From a checkpoint of a small transformer trained on Wikipedia: tied embeddings, a variant of Muon for these matrices.
Each number is 50 + 12 x the weight over its row's rms, rounded and kept within 0 to 99. Layers, rows and columns count from 0. The size before them is the row's rms in percent of the matrix's.

# layer 19 MLP up, 512x128, rms 0.229, rows 464-491, columns 0-127
099:55 63 75 47 48 49 70 56 32 35 39 70 37 42 31 51 53 67 53 57 38 55 48 44 52 44 42 65 41 73 54 56 59 42 47 52 39 50 54 46 35 63 43 33 36 42 44 50 19 30 31 42 58 36 43 58 39 75 57 56 53 52 39 31 64 45 65 55 43 41 53 78 51 32 51 68 35 42 51 46 41 40 47 30 36 73 45 56 50 47 63 64 70 53 54 47 50 53 43 53 66 37 45 26 42 45 26 56 55 78 69 77 55 49 49 58 52 57 36 48 52 56 48 36 58 40 62 58
102:37 45 44 55 37 60 29 63 45 57 61 35 42 52 32 53 38 62 47 52 53 28 60 60 38 48 75 65 28 40 77 65 56 41 58 35 39 57 44 38 62 44 66 53 32 87 29 65 38 53 53 58 52 63 43 47 54 60 60 54 42 50 71 49 49 69 49 64 50 52 47 38 63 48 43 41 42 43 54 65 45 41 65 39 90 43 56 47 49 61 46 49 43 58 45 60 53 57 47 51 38 53 39 50 51 51 33 68 43 42 58 47 30 52 21 44 65 53 50 57 77 34 44 43 65 37 55 41
100:49 56 69 28 37 56 48 51 51 40 49 37 21 65 28 40 43 46 16 56 53 56 64 44 53 52 32 59 33 48 51 51 64 55 67 64 45 57 49 45 57 39 52 48 67 56 46 49 49 46 78 53 47 59 53 66 36 78 39 50 63 52 45 40 37 53 57 57 55 44 53 29 51 65 43 38 54 46 57 63 56 42 53 49 55 54 29 55 46 29 65 43 28 51 43 32 50 41 63 42 51 54 71 42 57 55 51 59 28 52 48 31 45 56 58 64 65 53 51 21 69 36 56 61 81 42 37 28
098:58 74 47 58 54 63 56 30 58 39 59 59 48 60 71 31 52 53 46 46 37 54 41 52 54 61 44 59 48 38 57 33 52 40 57 57 54 58 51 69 36 48 40 51 56 71 50 52 68 50 59 46 46 56 42 43 62 54 51 37 52 53 37 40 53 27 76 52 58 70 49 56 58 47 51 64 60 29 57 40 38 68 45 58 53 79 39 28 47 35 38 69 45 68 50 41 45 23 46 43 56 56 47 53 31 48 54 68 43 44 87 30 31 44 53 60 52 49 70 53 39 66 44 83 66 55 51 40
103:54 54 37 57 44 63 39 46 51 31 69 40 63 42 55 47 59 38 63 61 62 35 28 57 57 44 38 49 43 54 39 43 59 46 48 62 29 52 32 33 34 41 59 50 68 67 56 32 41 73 47 53 65 60 69 39 66 58 45 59 48 56 47 55 60 59 70 57 46 24 71 71 58 47 64 41 54 45 60 52 50 48 38 45 64 41 72 51 45 44 49 45 70 56 63 45 72 78 49 54 37 40 50 37 58 44 27 53 55 15 65 38 55 47 41 56 44 50 57 35 73 74 60 46 46 52 44 64
101:50 51 61 57 51 59 20 56 50 46 38 55 36 46 52 40 44 41 50 59 56 44 55 63 42 62 74 48 40 74 54 68 60 32 64 50 63 39 43 50 59 59 58 53 48 67 48 62 46 46 54 60 40 47 59 59 53 74 45 69 53 33 78 47 41 52 44 44 68 43 43 56 55 37 50 53 49 65 42 30 56 45 71 65 59 45 44 55 60 16 50 25 53 44 48 50 84 57 42 45 41 74 54 33 50 42 32 42 28 51 63 31 46 54 40 36 62 45 49 56 35 39 19 36 63 45 55 46
102:38 58 52 55 60 48 72 30 74 62 40 46 61 46 51 51 47 44 70 34 49 59 30 53 41 59 47 42 60 59 53 44 58 53 36 51 42 41 44 59 69 57 38 50 42 49 47 40 55 37 69 72 48 90 52 39 48 52 31 72 59 43 42 52 45 44 53 11 60 45 42 44 29 59 41 54 63 41 55 49 46 36 50 53 32 64 44 60 24 38 47 27 64 47 56 50 49 49 41 37 72 42 52 59 24 61 29 34 38 35 61 56 61 51 53 58 69 59 52 48 58 55 47 60 62 31 62 49
094:51 54 53 28 59 61 52 30 57 53 41 63 61 60 63 52 43 56 70 39 55 45 61 25 65 47 50 43 58 46 40 65 63 37 67 35 54 45 51 39 51 44 39 69 53 33 36 48 26 54 45 30 46 56 46 41 66 30 47 50 63 54 68 57 65 34 48 52 56 61 54 33 15 45 34 62 50 45 56 44 48 28 39 46 51 58 56 54 64 69 54 48 43 65 66 52 49 58 63 70 45 49 54 40 67 40 62 62 58 59 31 80 60 56 56 33 42 60 36 37 24 71 53 52 70 40 54 42
094:26 67 49 63 59 75 52 36 44 23 63 41 75 51 45 47 55 51 78 54 59 38 57 59 51 53 48 59 61 55 47 70 57 44 39 52 56 33 48 43 53 64 49 58 56 53 45 38 53 42 59 42 27 71 36 27 60 44 66 48 65 80 53 61 59 42 41 66 29 50 65 51 64 23 43 63 52 45 56 47 30 57 34 50 41 58 41 54 61 61 52 49 65 48 57 48 53 63 55 60 34 74 52 35 52 25 42 55 52 46 61 49 54 47 46 46 60 54 59 42 49 51 50 51 17 32 34 66
098:49 56 79 55 26 41 35 52 39 54 48 37 53 49 71 45 48 63 27 46 53 58 51 40 68 30 46 63 55 48 55 59 32 55 51 31 48 37 51 56 55 65 48 54 40 16 34 69 41 54 57 55 38 55 39 62 45 47 57 40 37 52 49 45 59 79 60 57 51 53 69 53 62 49 62 53 45 57 62 64 57 35 66 68 52 45 51 45 47 49 64 59 71 60 39 20 67 49 43 14 65 64 31 53 36 49 57 41 48 53 29 42 54 51 59 59 36 48 42 63 50 63 55 57 69 49 49 25
092:62 54 44 39 59 32 45 61 40 65 40 53 45 68 47 59 26 35 39 43 38 56 49 44 41 41 32 40 34 51 38 54 49 53 39 25 63 27 46 46 59 59 34 69 57 29 32 44 55 49 56 55 56 50 39 50 65 54 45 45 62 34 79 46 37 61 48 46 36 42 64 46 67 57 42 45 46 39 48 64 45 61 67 48 57 66 61 79 42 60 36 45 51 72 68 43 50 42 60 52 64 31 40 43 57 41 56 32 69 32 67 30 28 49 44 57 66 55 39 76 44 56 42 72 45 43 47 52
100:28 25 51 46 57 62 37 57 45 57 66 47 55 46 51 43 43 65 51 44 44 48 44 45 45 71 37 28 65 48 80 68 49 41 42 66 45 59 11 39 46 41 57 38 47 49 40 52 43 69 36 47 42 75 57 65 48 57 44 39 70 51 54 59 51 39 50 64 48 46 18 62 39 33 42 68 56 46 60 50 52 58 52 41 45 58 45 31 34 57 76 44 53 57 53 42 61 74 57 54 49 49 28 54 43 41 39 39 58 46 44 49 58 49 46 41 57 58 41 49 26 19 31 59 45 41 50 63
102:48 51 57 33 53 49 50 53 56 54 55 50 42 70 66 61 46 54 52 45 37 19 66 41 64 33 33 58 60 41 49 39 24 50 72 64 30 72 64 41 34 74 29 48 52 52 26 58 35 48 34 53 30 60 59 46 56 21 54 61 60 49 60 24 45 65 40 33 50 52 46 53 74 34 53 56 70 40 70 41 47 32 44 55 53 58 40 37 53 74 54 47 32 46 57 39 56 34 51 40 40 56 46 58 54 47 49 59 67 43 42 55 48 59 61 43 56 38 40 52 60 53 56 69 64 36 54 40
100:72 56 52 73 49 63 66 29 38 33 46 47 31 56 50 48 48 37 67 62 40 49 40 46 57 41 17 36 38 27 51 51 54 43 51 55 47 56 55 58 47 45 57 44 62 67 85 49 43 50 55 47 52 56 52 54 65 65 35 36 36 45 33 43 50 36 43 32 37 81 27 50 22 48 53 64 42 52 38 54 42 40 62 44 53 52 27 40 60 39 36 25 49 55 57 43 55 36 58 74 37 64 47 48 42 48 49 72 33 48 54 51 73 39 50 47 59 49 50 41 56 54 55 41 58 36 37 54
095:47 67 39 51 57 43 62 47 51 73 53 61 49 42 54 75 51 52 38 48 41 52 57 34 55 39 45 47 50 54 29 70 35 50 47 63 76 54 44 37 49 32 45 43 67 46 55 55 46 56 37 41 40 61 41 50 49 46 50 59 61 60 38 58 51 42 66 34 41 42 37 39 60 64 50 49 48 33 47 55 63 31 61 38 68 49 67 90 78 61 61 53 35 49 44 27 59 45 55 47 45 89 53 51 42 56 40 65 47 67 61 53 50 65 47 68 40 38 14 38 62 53 58 55 58 51 62 50
102:52 31 55 57 43 58 56 69 47 66 58 49 35 53 38 31 67 47 67 63 21 62 62 62 67 58 51 56 68 60 45 38 45 31 39 38 61 59 38 50 49 56 45 51 47 55 62 51 41 54 49 43 41 43 42 58 37 44 55 53 38 41 47 67 41 80 56 60 55 51 49 58 33 37 70 74 49 32 31 44 42 42 51 48 46 63 50 67 60 66 43 49 74 53 48 53 63 55 58 43 44 46 39 47 44 99 44 44 78 56 47 53 45 45 52 44 32 54 64 46 42 52 46 57 50 74 46 69
106:45 69 42 36 76 32 79 43 61 50 53 38 63 52 57 36 45 68 20 71 45 51 27 56 32 63 72 54 70 41 50 45 53 40 43 41 42 61 42 49 45 59 48 59 34 41 26 49 59 49 47 52 36 45 55 42 48 56 59 38 33 36 32 46 44 37 43 64 66 65 54 40 55 54 29 65 53 47 58 48 72 59 38 53 55 44 48 50 43 56 45 69 29 53 65 57 58 53 43 56 35 55 41 39 52 61 39 49 42 31 53 47 28 40 33 76 51 65 57 42 51 44 36 32 38 37 63 64
095:44 56 62 53 48 40 59 42 65 55 44 48 47 63 57 76 63 46 53 45 50 69 54 60 60 44 52 44 54 30 36 57 67 50 53 24 52 48 40 59 45 51 42 65 76 58 55 56 44 61 63 71 41 53 26 44 57 49 47 40 46 50 62 39 45 65 41 70 67 33 56 45 20 55 62 49 44 39 51 61 45 59 32 77 77 56 55 63 56 66 36 68 46 53 52 52 29 56 46 65 38 50 41 36 41 40 73 46 30 49 45 42 68 60 60 44 41 64 64 51 66 56 47 67 70 31 67 68
099:43 57 42 56 49 48 43 40 44 55 29 52 36 63 30 31 48 52 19 47 49 34 56 64 59 56 39 58 46 70 54 44 63 29 47 57 52 46 41 44 49 56 32 51 51 45 56 45 47 46 65 44 64 65 41 63 61 71 06 65 35 67 46 39 57 56 41 47 48 58 41 50 50 66 29 57 49 49 50 54 47 68 56 56 42 31 47 44 68 64 31 49 49 56 43 57 48 62 49 41 54 43 31 54 39 55 56 36 75 67 47 57 43 72 54 62 49 59 30 73 28 37 56 30 69 41 32 54
103:37 59 41 35 44 45 37 48 53 43 48 47 41 53 54 69 38 52 53 37 30 56 41 48 52 30 34 48 65 56 38 42 48 38 61 29 59 80 61 42 17 33 46 69 36 32 42 38 87 69 66 67 46 50 49 61 51 54 46 40 39 54 39 65 35 60 31 38 44 33 42 53 52 49 68 63 67 54 60 48 53 54 44 55 60 60 68 51 53 49 34 53 43 54 62 45 45 45 42 32 44 59 66 41 54 60 57 45 60 49 39 50 63 51 55 55 38 60 48 54 39 36 67 35 26 26 23 48
097:26 42 56 54 68 70 47 56 53 64 64 66 55 39 46 54 56 48 73 53 32 40 51 69 26 51 44 54 47 45 50 54 56 51 55 57 55 42 28 53 44 49 46 51 44 45 54 44 52 53 49 32 44 58 61 46 74 27 67 44 21 58 39 56 38 63 15 43 38 36 34 77 58 44 43 68 56 60 57 45 55 52 67 61 54 41 57 45 66 51 62 30 69 69 60 49 53 66 54 59 64 43 67 39 48 35 48 41 26 39 62 38 58 30 53 62 37 63 35 33 49 52 31 59 53 44 42 60
096:29 41 73 50 49 57 51 54 51 63 61 50 48 28 43 66 55 67 53 62 37 52 62 45 44 35 57 53 38 56 61 35 43 54 45 49 55 55 57 24 41 53 60 69 38 18 61 46 53 44 60 47 51 49 35 51 62 51 54 42 62 62 49 44 59 41 47 59 41 65 48 50 61 50 64 56 50 44 48 35 36 56 48 37 72 83 70 54 30 46 47 32 35 49 62 49 60 54 60 69 24 66 50 55 46 55 38 33 58 52 69 59 40 71 62 67 37 50 73 47 28 25 42 50 67 36 30 48
103:76 38 54 53 60 36 62 74 40 60 46 22 55 41 46 46 47 67 70 39 45 66 58 64 39 72 54 52 33 63 41 57 71 43 29 53 50 63 36 50 47 44 42 52 64 43 32 57 43 49 37 35 53 62 77 44 75 49 44 48 58 44 49 54 50 69 28 48 28 53 50 31 45 57 60 46 50 60 40 58 35 38 64 39 67 51 37 35 38 63 44 39 58 36 61 52 52 50 64 53 64 35 50 38 67 58 58 37 49 69 58 61 45 50 60 30 37 59 59 61 52 72 30 47 46 33 60 49
100:48 47 53 61 55 60 66 55 48 51 55 51 42 53 56 48 42 60 63 45 52 50 54 49 54 61 66 39 44 55 71 43 36 69 57 45 58 71 26 37 48 53 41 47 67 42 30 43 61 70 43 47 50 64 71 48 22 52 46 58 44 47 27 57 28 33 47 66 47 41 24 40 49 43 38 38 36 60 53 29 38 58 23 56 47 53 38 37 42 69 29 48 58 40 41 61 62 44 63 30 49 66 59 50 24 73 46 45 52 55 44 37 37 39 42 70 52 49 63 66 60 58 36 72 58 64 65 67
099:54 59 73 61 41 61 49 54 61 58 50 50 75 71 49 75 48 30 58 63 66 66 43 34 27 47 39 32 53 44 64 39 44 17 36 55 42 72 49 43 64 39 44 52 71 62 52 50 47 53 54 31 41 74 38 50 41 69 46 39 52 59 37 32 40 32 59 49 44 47 42 39 30 48 37 61 60 52 45 58 42 73 42 61 52 38 43 41 63 62 36 35 37 50 52 39 29 42 57 67 66 46 54 42 60 42 36 33 54 42 43 36 55 50 58 52 63 49 38 60 56 70 37 44 39 41 41 38
100:50 38 47 41 68 62 48 44 70 39 64 38 39 73 50 48 78 44 47 47 49 37 58 35 58 47 63 68 50 39 58 34 58 36 53 41 58 52 67 51 68 59 50 38 37 60 56 55 36 77 35 38 67 37 51 73 28 71 66 56 44 42 67 54 28 43 70 52 33 58 44 42 52 58 56 66 40 52 54 33 46 48 41 48 48 77 80 54 70 48 49 60 50 49 53 27 49 54 59 59 53 36 69 77 40 40 51 52 37 38 48 34 58 48 58 65 41 37 44 61 50 42 46 39 61 44 45 41
103:40 73 57 48 77 45 64 35 67 31 40 42 34 53 42 53 33 41 57 46 51 56 57 54 45 49 82 36 59 64 60 49 63 28 42 39 45 52 51 33 45 68 59 61 48 54 45 59 54 55 37 50 43 52 68 61 64 33 53 35 41 41 47 42 52 47 47 58 61 41 73 40 36 60 39 63 68 67 52 42 28 47 52 52 54 54 42 44 47 34 52 58 59 28 41 50 60 51 53 72 61 41 70 38 47 59 42 41 62 42 49 51 75 39 55 60 85 39 52 53 33 59 41 79 33 51 65 55
103:57 60 27 54 47 43 32 62 59 21 52 25 65 55 33 55 58 58 40 65 37 40 55 63 41 47 41 49 35 30 25 52 45 47 54 43 27 57 57 30 45 42 34 53 56 39 42 51 74 49 65 53 50 39 43 54 62 64 37 40 49 73 71 53 64 41 33 44 38 68 38 53 56 49 49 38 50 43 48 52 52 48 50 77 49 28 73 46 50 64 42 45 53 39 43 36 50 27 63 51 43 63 42 67 50 29 44 27 40 61 61 44 35 59 46 34 60 46 48 57 43 62 63 62 53 41 29 50
# layer 19 MLP down (transposed), 512x128, rms 0.258, rows 464-490, columns 0-127
095:52 58 38 62 45 50 66 33 50 29 66 37 38 39 44 34 48 26 42 67 55 52 48 38 35 57 36 55 46 49 41 32 50 43 37 50 44 57 65 71 35 35 36 66 65 58 46 54 60 47 66 65 52 66 68 50 42 47 69 35 55 36 62 27 56 70 42 31 53 40 45 60 37 64 47 31 33 61 47 42 54 56 48 59 49 33 45 30 50 34 40 30 48 50 47 51 72 57 51 51 55 56 61 64 57 66 25 47 39 50 32 35 44 44 57 36 56 58 58 51 60 34 20 59 61 74 38 54
098:68 62 47 40 60 60 43 51 41 55 42 53 53 42 57 57 55 59 28 51 44 45 64 58 48 51 63 63 49 50 66 69 48 30 40 49 58 71 50 47 71 44 66 66 50 30 62 65 67 56 62 76 38 31 46 27 36 64 68 55 68 60 34 42 55 46 63 62 46 32 47 67 50 66 37 66 51 44 26 65 41 65 50 54 50 31 46 57 24 55 62 47 62 53 37 44 45 57 57 26 53 48 40 50 34 51 80 41 40 42 29 55 52 56 49 56 39 52 78 37 59 50 62 40 40 36 56 42
099:61 57 69 37 55 42 40 54 61 31 64 49 44 46 50 67 40 72 57 50 58 53 50 62 58 51 32 48 67 61 60 49 46 60 63 52 74 56 36 43 69 28 41 49 34 54 26 56 52 82 57 63 60 49 53 57 50 52 50 57 60 56 46 39 47 62 80 61 57 57 67 50 45 39 59 29 46 76 64 69 40 10 35 47 52 43 47 54 59 37 53 23 36 47 35 49 51 52 54 30 59 52 45 65 42 47 33 63 55 61 63 43 47 31 53 37 50 67 50 54 52 56 42 72 51 55 41 39
092:52 53 58 50 43 38 59 56 40 49 61 57 50 38 53 53 46 62 32 38 52 57 47 48 45 56 61 53 66 48 38 75 61 46 67 62 50 51 50 38 48 73 28 55 58 21 44 38 49 59 63 74 19 63 61 47 36 22 88 62 48 42 56 53 47 51 31 51 31 23 40 43 49 52 51 55 47 67 48 53 50 44 55 41 49 39 39 82 57 39 62 43 46 23 47 41 52 42 59 36 54 41 49 31 59 34 57 55 62 62 62 62 53 51 47 43 31 46 44 52 53 29 63 32 63 58 53 43
106:58 45 57 55 40 40 51 61 62 34 50 71 42 52 33 54 38 38 50 56 35 66 20 41 75 62 52 38 23 37 58 49 40 36 40 36 50 59 52 44 36 61 35 42 48 35 24 56 66 69 55 42 36 33 49 61 64 29 50 39 59 56 46 28 57 55 26 51 68 45 56 80 68 51 64 64 46 42 42 39 52 62 43 52 52 67 48 62 40 74 50 48 61 47 52 42 42 61 60 69 44 55 60 74 54 43 51 59 55 44 31 48 66 50 52 64 64 65 45 58 55 43 68 65 45 48 57 45
096:52 76 38 58 59 44 52 54 66 56 33 46 54 53 72 42 55 54 36 49 54 54 43 57 47 33 69 68 67 52 38 44 74 29 74 63 54 49 55 52 58 21 45 50 75 39 26 68 36 49 57 59 58 31 51 40 48 40 51 64 36 47 47 27 47 63 53 51 57 66 45 59 34 78 51 52 54 59 69 58 65 47 68 63 48 45 48 60 41 34 67 37 43 50 53 53 38 63 53 50 58 35 49 53 58 65 44 36 70 74 57 52 40 37 52 59 46 50 66 64 54 69 46 68 70 46 57 46
091:40 48 59 67 61 53 51 50 39 55 48 65 51 75 60 46 45 46 35 70 40 59 46 65 53 49 58 23 57 48 55 48 40 71 35 51 43 64 53 59 42 53 36 48 60 75 40 39 36 35 55 31 59 32 41 41 40 65 63 42 42 30 41 65 31 57 26 49 73 52 33 38 75 54 49 65 51 39 67 51 48 63 36 56 65 56 63 36 72 60 47 58 47 51 60 35 56 32 56 70 38 62 47 60 63 30 51 62 56 34 71 52 45 61 47 56 33 50 38 32 36 43 54 70 38 54 44 54
091:50 31 48 74 51 56 54 42 45 54 35 51 07 61 37 37 64 50 35 57 35 55 54 35 57 36 49 60 48 64 56 47 34 57 50 44 54 32 48 54 48 51 45 46 46 44 48 61 66 39 48 54 60 36 39 54 30 48 51 60 72 42 40 53 25 42 46 53 58 23 55 36 63 34 68 22 30 45 41 82 55 53 43 48 67 50 45 38 53 58 49 61 54 51 47 50 56 41 34 38 55 59 66 52 55 75 48 28 49 51 55 23 65 61 76 55 55 43 42 57 67 48 51 57 67 39 48 63
087:49 40 56 39 32 45 41 60 57 77 54 56 26 38 48 48 55 51 24 37 51 54 52 45 57 50 31 55 42 37 61 34 61 35 61 40 46 63 57 60 58 51 61 40 35 45 78 54 59 53 47 68 51 34 71 47 57 50 36 66 39 47 60 43 55 77 60 16 74 59 33 53 63 61 72 41 49 56 48 58 54 54 47 48 57 66 47 46 40 49 51 47 38 41 61 43 61 63 46 63 88 46 61 68 42 69 46 52 30 48 42 59 40 43 35 60 64 50 37 60 54 69 60 65 57 53 49 43
096:41 60 38 44 59 38 64 39 58 34 59 32 41 60 58 53 46 41 65 40 41 46 40 48 46 59 56 61 49 38 42 50 67 50 62 50 54 75 48 29 30 45 61 56 31 73 48 48 42 53 53 52 43 53 37 52 41 51 48 54 52 47 67 31 39 44 66 47 64 53 26 28 49 63 62 40 72 31 30 49 53 48 50 48 55 44 48 62 57 34 63 67 34 52 44 60 31 40 39 35 64 43 22 63 64 74 48 45 48 77 50 19 51 49 45 67 56 46 49 62 53 40 70 68 58 65 70 44
085:46 41 57 57 54 41 54 43 30 45 50 43 57 63 65 46 76 47 33 39 42 58 26 42 51 62 67 54 46 41 66 36 61 58 41 65 44 63 40 54 52 50 53 60 47 63 68 61 44 50 67 57 60 67 66 55 45 50 64 63 38 61 60 44 72 24 65 35 36 69 48 52 21 55 51 65 59 47 56 22 52 40 38 49 31 49 64 63 45 58 35 32 31 36 71 54 64 22 27 38 48 50 53 52 56 57 51 49 51 24 58 45 53 63 32 47 49 48 55 41 41 40 33 43 44 64 62 47
100:46 46 54 43 49 47 52 62 50 44 49 37 60 65 55 38 72 52 36 42 61 56 41 54 59 63 62 66 37 43 34 40 34 63 58 36 64 26 58 57 40 50 72 60 51 72 60 47 27 25 60 36 27 46 33 43 65 58 42 52 35 48 52 43 53 56 58 29 58 27 48 50 44 58 39 43 51 40 55 47 48 56 60 58 41 44 38 35 51 41 62 42 40 64 47 55 58 69 39 40 53 46 61 37 43 48 30 70 39 40 48 59 66 46 61 79 21 48 64 45 58 77 60 46 81 53 55 38
107:46 56 38 56 80 40 63 37 57 29 48 49 44 68 74 60 52 59 53 53 56 66 49 38 36 59 53 44 51 57 36 50 62 57 67 57 61 48 61 39 63 62 60 62 61 48 65 40 51 71 50 52 57 41 28 44 36 61 64 51 51 33 36 63 34 43 73 58 42 56 44 34 49 47 67 42 59 30 60 45 50 53 41 74 52 58 53 55 45 69 39 46 43 39 35 50 61 73 41 32 31 41 54 44 47 62 35 49 56 32 67 38 36 58 37 50 55 51 56 38 29 31 39 15 47 32 55 34
103:38 48 36 56 24 26 46 53 62 59 41 42 51 55 61 33 27 46 53 51 46 51 49 33 59 71 32 31 47 26 55 72 56 40 43 66 54 47 39 48 50 45 50 57 11 60 46 44 49 36 43 41 37 59 39 63 60 33 57 48 41 49 52 31 50 60 50 50 62 32 64 56 56 37 54 58 49 47 50 34 59 29 50 54 49 40 68 65 48 54 47 61 55 25 49 53 55 65 46 25 74 42 42 27 54 51 65 53 39 29 49 61 31 51 35 60 60 48 78 65 45 49 51 54 60 50 30 55
092:57 33 68 55 34 41 46 21 48 36 54 59 32 44 49 41 54 67 46 50 60 57 44 59 61 30 58 72 52 40 77 49 54 56 51 46 34 39 54 58 51 66 47 69 42 69 41 53 62 65 50 78 52 38 52 45 70 52 54 37 43 36 38 71 55 40 41 56 85 49 63 34 60 44 34 56 57 63 47 44 44 39 56 51 42 45 55 28 27 40 37 56 47 51 58 53 32 54 42 47 50 32 62 40 47 45 63 41 47 42 55 73 78 36 41 36 62 65 62 56 35 40 66 39 42 60 58 46
104:41 63 60 44 29 55 41 53 54 42 62 68 42 80 54 83 48 49 61 49 60 44 53 55 60 42 63 44 52 54 34 35 34 40 60 51 70 50 60 49 60 67 49 38 57 54 66 63 43 49 55 37 63 49 50 36 68 41 41 35 38 47 53 42 51 36 47 67 45 47 38 59 45 42 40 24 49 62 69 44 60 64 24 55 44 57 60 64 39 70 43 57 48 52 54 60 65 40 65 53 45 56 28 43 63 84 50 69 41 52 70 47 66 55 50 54 59 57 32 52 57 79 64 59 48 44 56 29
106:51 40 45 33 56 56 54 39 48 38 47 45 18 70 61 33 66 51 56 51 51 47 55 33 65 34 47 61 53 57 45 43 45 55 46 41 57 43 35 60 48 51 70 43 62 78 54 46 53 62 63 54 51 48 57 45 47 63 60 65 59 44 69 32 78 54 32 38 32 38 39 44 45 39 66 49 53 50 35 66 44 50 53 93 52 67 60 51 38 58 53 59 74 50 40 59 64 43 53 52 72 48 58 41 44 23 42 61 55 33 48 65 47 60 54 29 22 50 51 57 64 54 64 37 62 41 46 57
114:55 53 52 40 68 64 50 55 52 68 41 46 40 51 39 37 70 51 44 45 53 47 45 42 55 48 42 58 58 67 50 71 47 46 35 66 43 52 81 44 68 51 22 78 44 64 41 50 54 46 42 32 58 53 47 41 33 72 64 37 41 72 47 47 51 40 59 44 38 36 45 29 56 40 50 50 47 77 28 53 66 53 68 41 35 38 58 52 64 47 55 46 28 37 43 60 66 59 65 56 46 48 67 48 75 45 59 65 67 60 60 28 51 46 44 54 69 34 65 60 25 61 44 47 37 44 48 53
087:54 52 52 56 57 55 48 60 31 61 39 40 58 41 63 48 72 57 32 59 47 44 58 33 41 37 50 57 51 66 57 38 52 60 47 32 39 62 53 51 69 61 30 48 69 68 43 54 45 66 35 56 35 44 54 52 59 40 27 43 71 61 45 81 40 40 40 45 33 49 57 41 64 51 61 62 63 40 71 43 44 51 62 72 33 52 51 35 36 60 53 61 41 42 52 55 29 29 46 59 48 43 32 54 51 59 41 47 37 32 55 75 70 41 27 28 65 47 65 46 60 63 59 79 49 63 52 47
109:38 47 45 50 53 51 46 49 38 66 37 52 37 54 47 51 44 60 46 54 63 34 51 68 62 50 51 51 52 35 49 53 71 51 50 36 40 27 56 73 55 67 60 42 36 80 60 49 36 29 60 31 40 58 38 45 85 59 39 49 39 56 45 75 42 53 36 66 45 74 50 35 42 52 48 30 38 69 64 47 61 49 66 58 38 55 37 46 61 48 38 50 58 40 44 49 43 84 29 57 29 57 43 44 69 38 47 42 35 60 43 45 37 53 37 49 63 32 42 55 68 37 52 59 51 43 68 43
097:39 41 43 37 49 46 50 46 61 39 31 53 75 31 48 58 68 53 46 45 51 72 43 53 42 57 68 61 58 54 41 53 56 33 49 46 34 54 46 45 50 44 48 60 38 63 37 60 70 54 66 66 50 59 47 48 39 53 52 57 73 60 50 54 40 30 61 34 56 48 69 57 57 43 47 23 51 64 70 54 33 51 60 36 55 60 55 41 13 56 41 35 25 55 54 48 47 41 46 61 45 69 61 56 42 38 50 59 59 25 38 50 52 56 68 65 59 58 58 65 61 64 41 11 49 54 63 28
105:50 42 59 42 49 41 48 37 36 46 58 40 38 53 49 41 66 52 50 40 50 33 35 72 69 70 40 47 64 52 59 14 41 58 61 44 57 47 38 61 47 41 62 28 44 43 11 33 40 54 49 52 69 35 53 62 63 49 55 68 57 80 56 55 61 40 60 44 47 42 58 36 67 55 56 42 57 35 39 46 56 36 36 56 59 43 56 59 43 58 52 38 61 56 57 64 65 36 70 42 59 45 32 46 58 39 64 54 47 62 61 52 28 22 38 50 43 43 64 37 71 53 32 49 59 65 53 65
106:60 55 31 44 75 56 53 55 57 67 45 56 45 47 46 71 47 34 29 52 56 41 23 54 48 78 54 44 32 33 57 53 77 44 50 55 46 33 65 64 50 33 56 50 42 64 53 42 48 35 52 63 57 55 73 31 37 47 63 59 37 54 26 50 53 57 56 64 49 26 70 62 61 55 63 53 62 46 35 45 50 48 49 47 64 45 42 53 40 44 42 25 46 51 56 56 38 46 45 39 54 31 43 67 17 58 61 37 60 58 67 64 48 57 55 53 44 54 59 53 14 44 44 63 65 48 54 39
095:42 42 38 68 50 44 38 44 59 43 48 40 72 62 46 41 52 46 38 30 39 31 60 51 30 50 29 59 35 43 28 58 52 29 59 48 33 45 70 47 46 48 51 41 40 58 76 58 47 42 47 52 41 45 37 39 51 72 42 47 39 63 58 48 65 57 69 26 43 46 49 58 59 52 46 52 64 60 35 66 57 36 55 73 45 50 60 61 46 43 58 40 56 61 45 39 42 63 48 46 46 20 50 52 83 53 48 48 60 56 45 55 87 47 50 37 54 46 44 32 36 57 80 34 59 62 39 39
098:58 35 38 65 37 46 45 41 39 53 44 60 33 43 44 52 55 55 43 49 49 69 49 51 40 54 34 37 62 55 67 53 47 75 65 52 63 42 36 64 79 44 65 47 58 44 62 62 41 52 31 41 50 42 39 48 44 67 65 36 36 77 42 45 59 54 68 32 34 58 20 43 51 59 47 43 34 61 55 48 65 54 42 27 57 55 39 59 58 53 75 63 58 30 26 42 65 65 49 52 41 54 55 31 52 65 53 62 55 68 32 40 31 67 54 52 40 71 53 48 36 42 37 72 51 49 57 47
107:65 59 56 71 38 59 16 44 37 64 20 38 42 48 43 65 45 56 56 51 70 42 43 57 43 58 58 65 59 41 40 36 61 49 84 60 48 20 53 54 32 65 60 40 32 39 62 57 37 50 64 56 52 32 58 52 32 53 57 60 68 58 30 60 53 63 41 63 40 47 54 49 46 58 53 42 22 71 53 49 55 49 52 52 45 49 56 58 71 55 34 59 46 57 35 37 43 26 56 59 35 66 53 41 55 56 45 46 42 39 59 52 53 62 54 56 26 65 52 76 45 39 43 43 42 47 52 46
106:40 49 51 27 41 46 33 42 60 45 29 47 61 52 57 45 56 56 47 72 55 31 41 56 80 55 52 85 37 50 44 52 32 35 39 37 55 28 60 63 52 49 43 59 22 43 46 59 29 59 42 50 48 49 46 41 46 32 36 50 63 36 40 39 72 36 51 52 57 58 57 58 51 40 58 37 62 49 41 40 38 70 40 73 45 53 49 59 45 37 45 65 39 42 46 30 64 47 68 43 47 51 52 50 48 39 49 64 48 77 47 36 64 52 65 55 40 46 72 75 68 39 40 49 33 56 57 31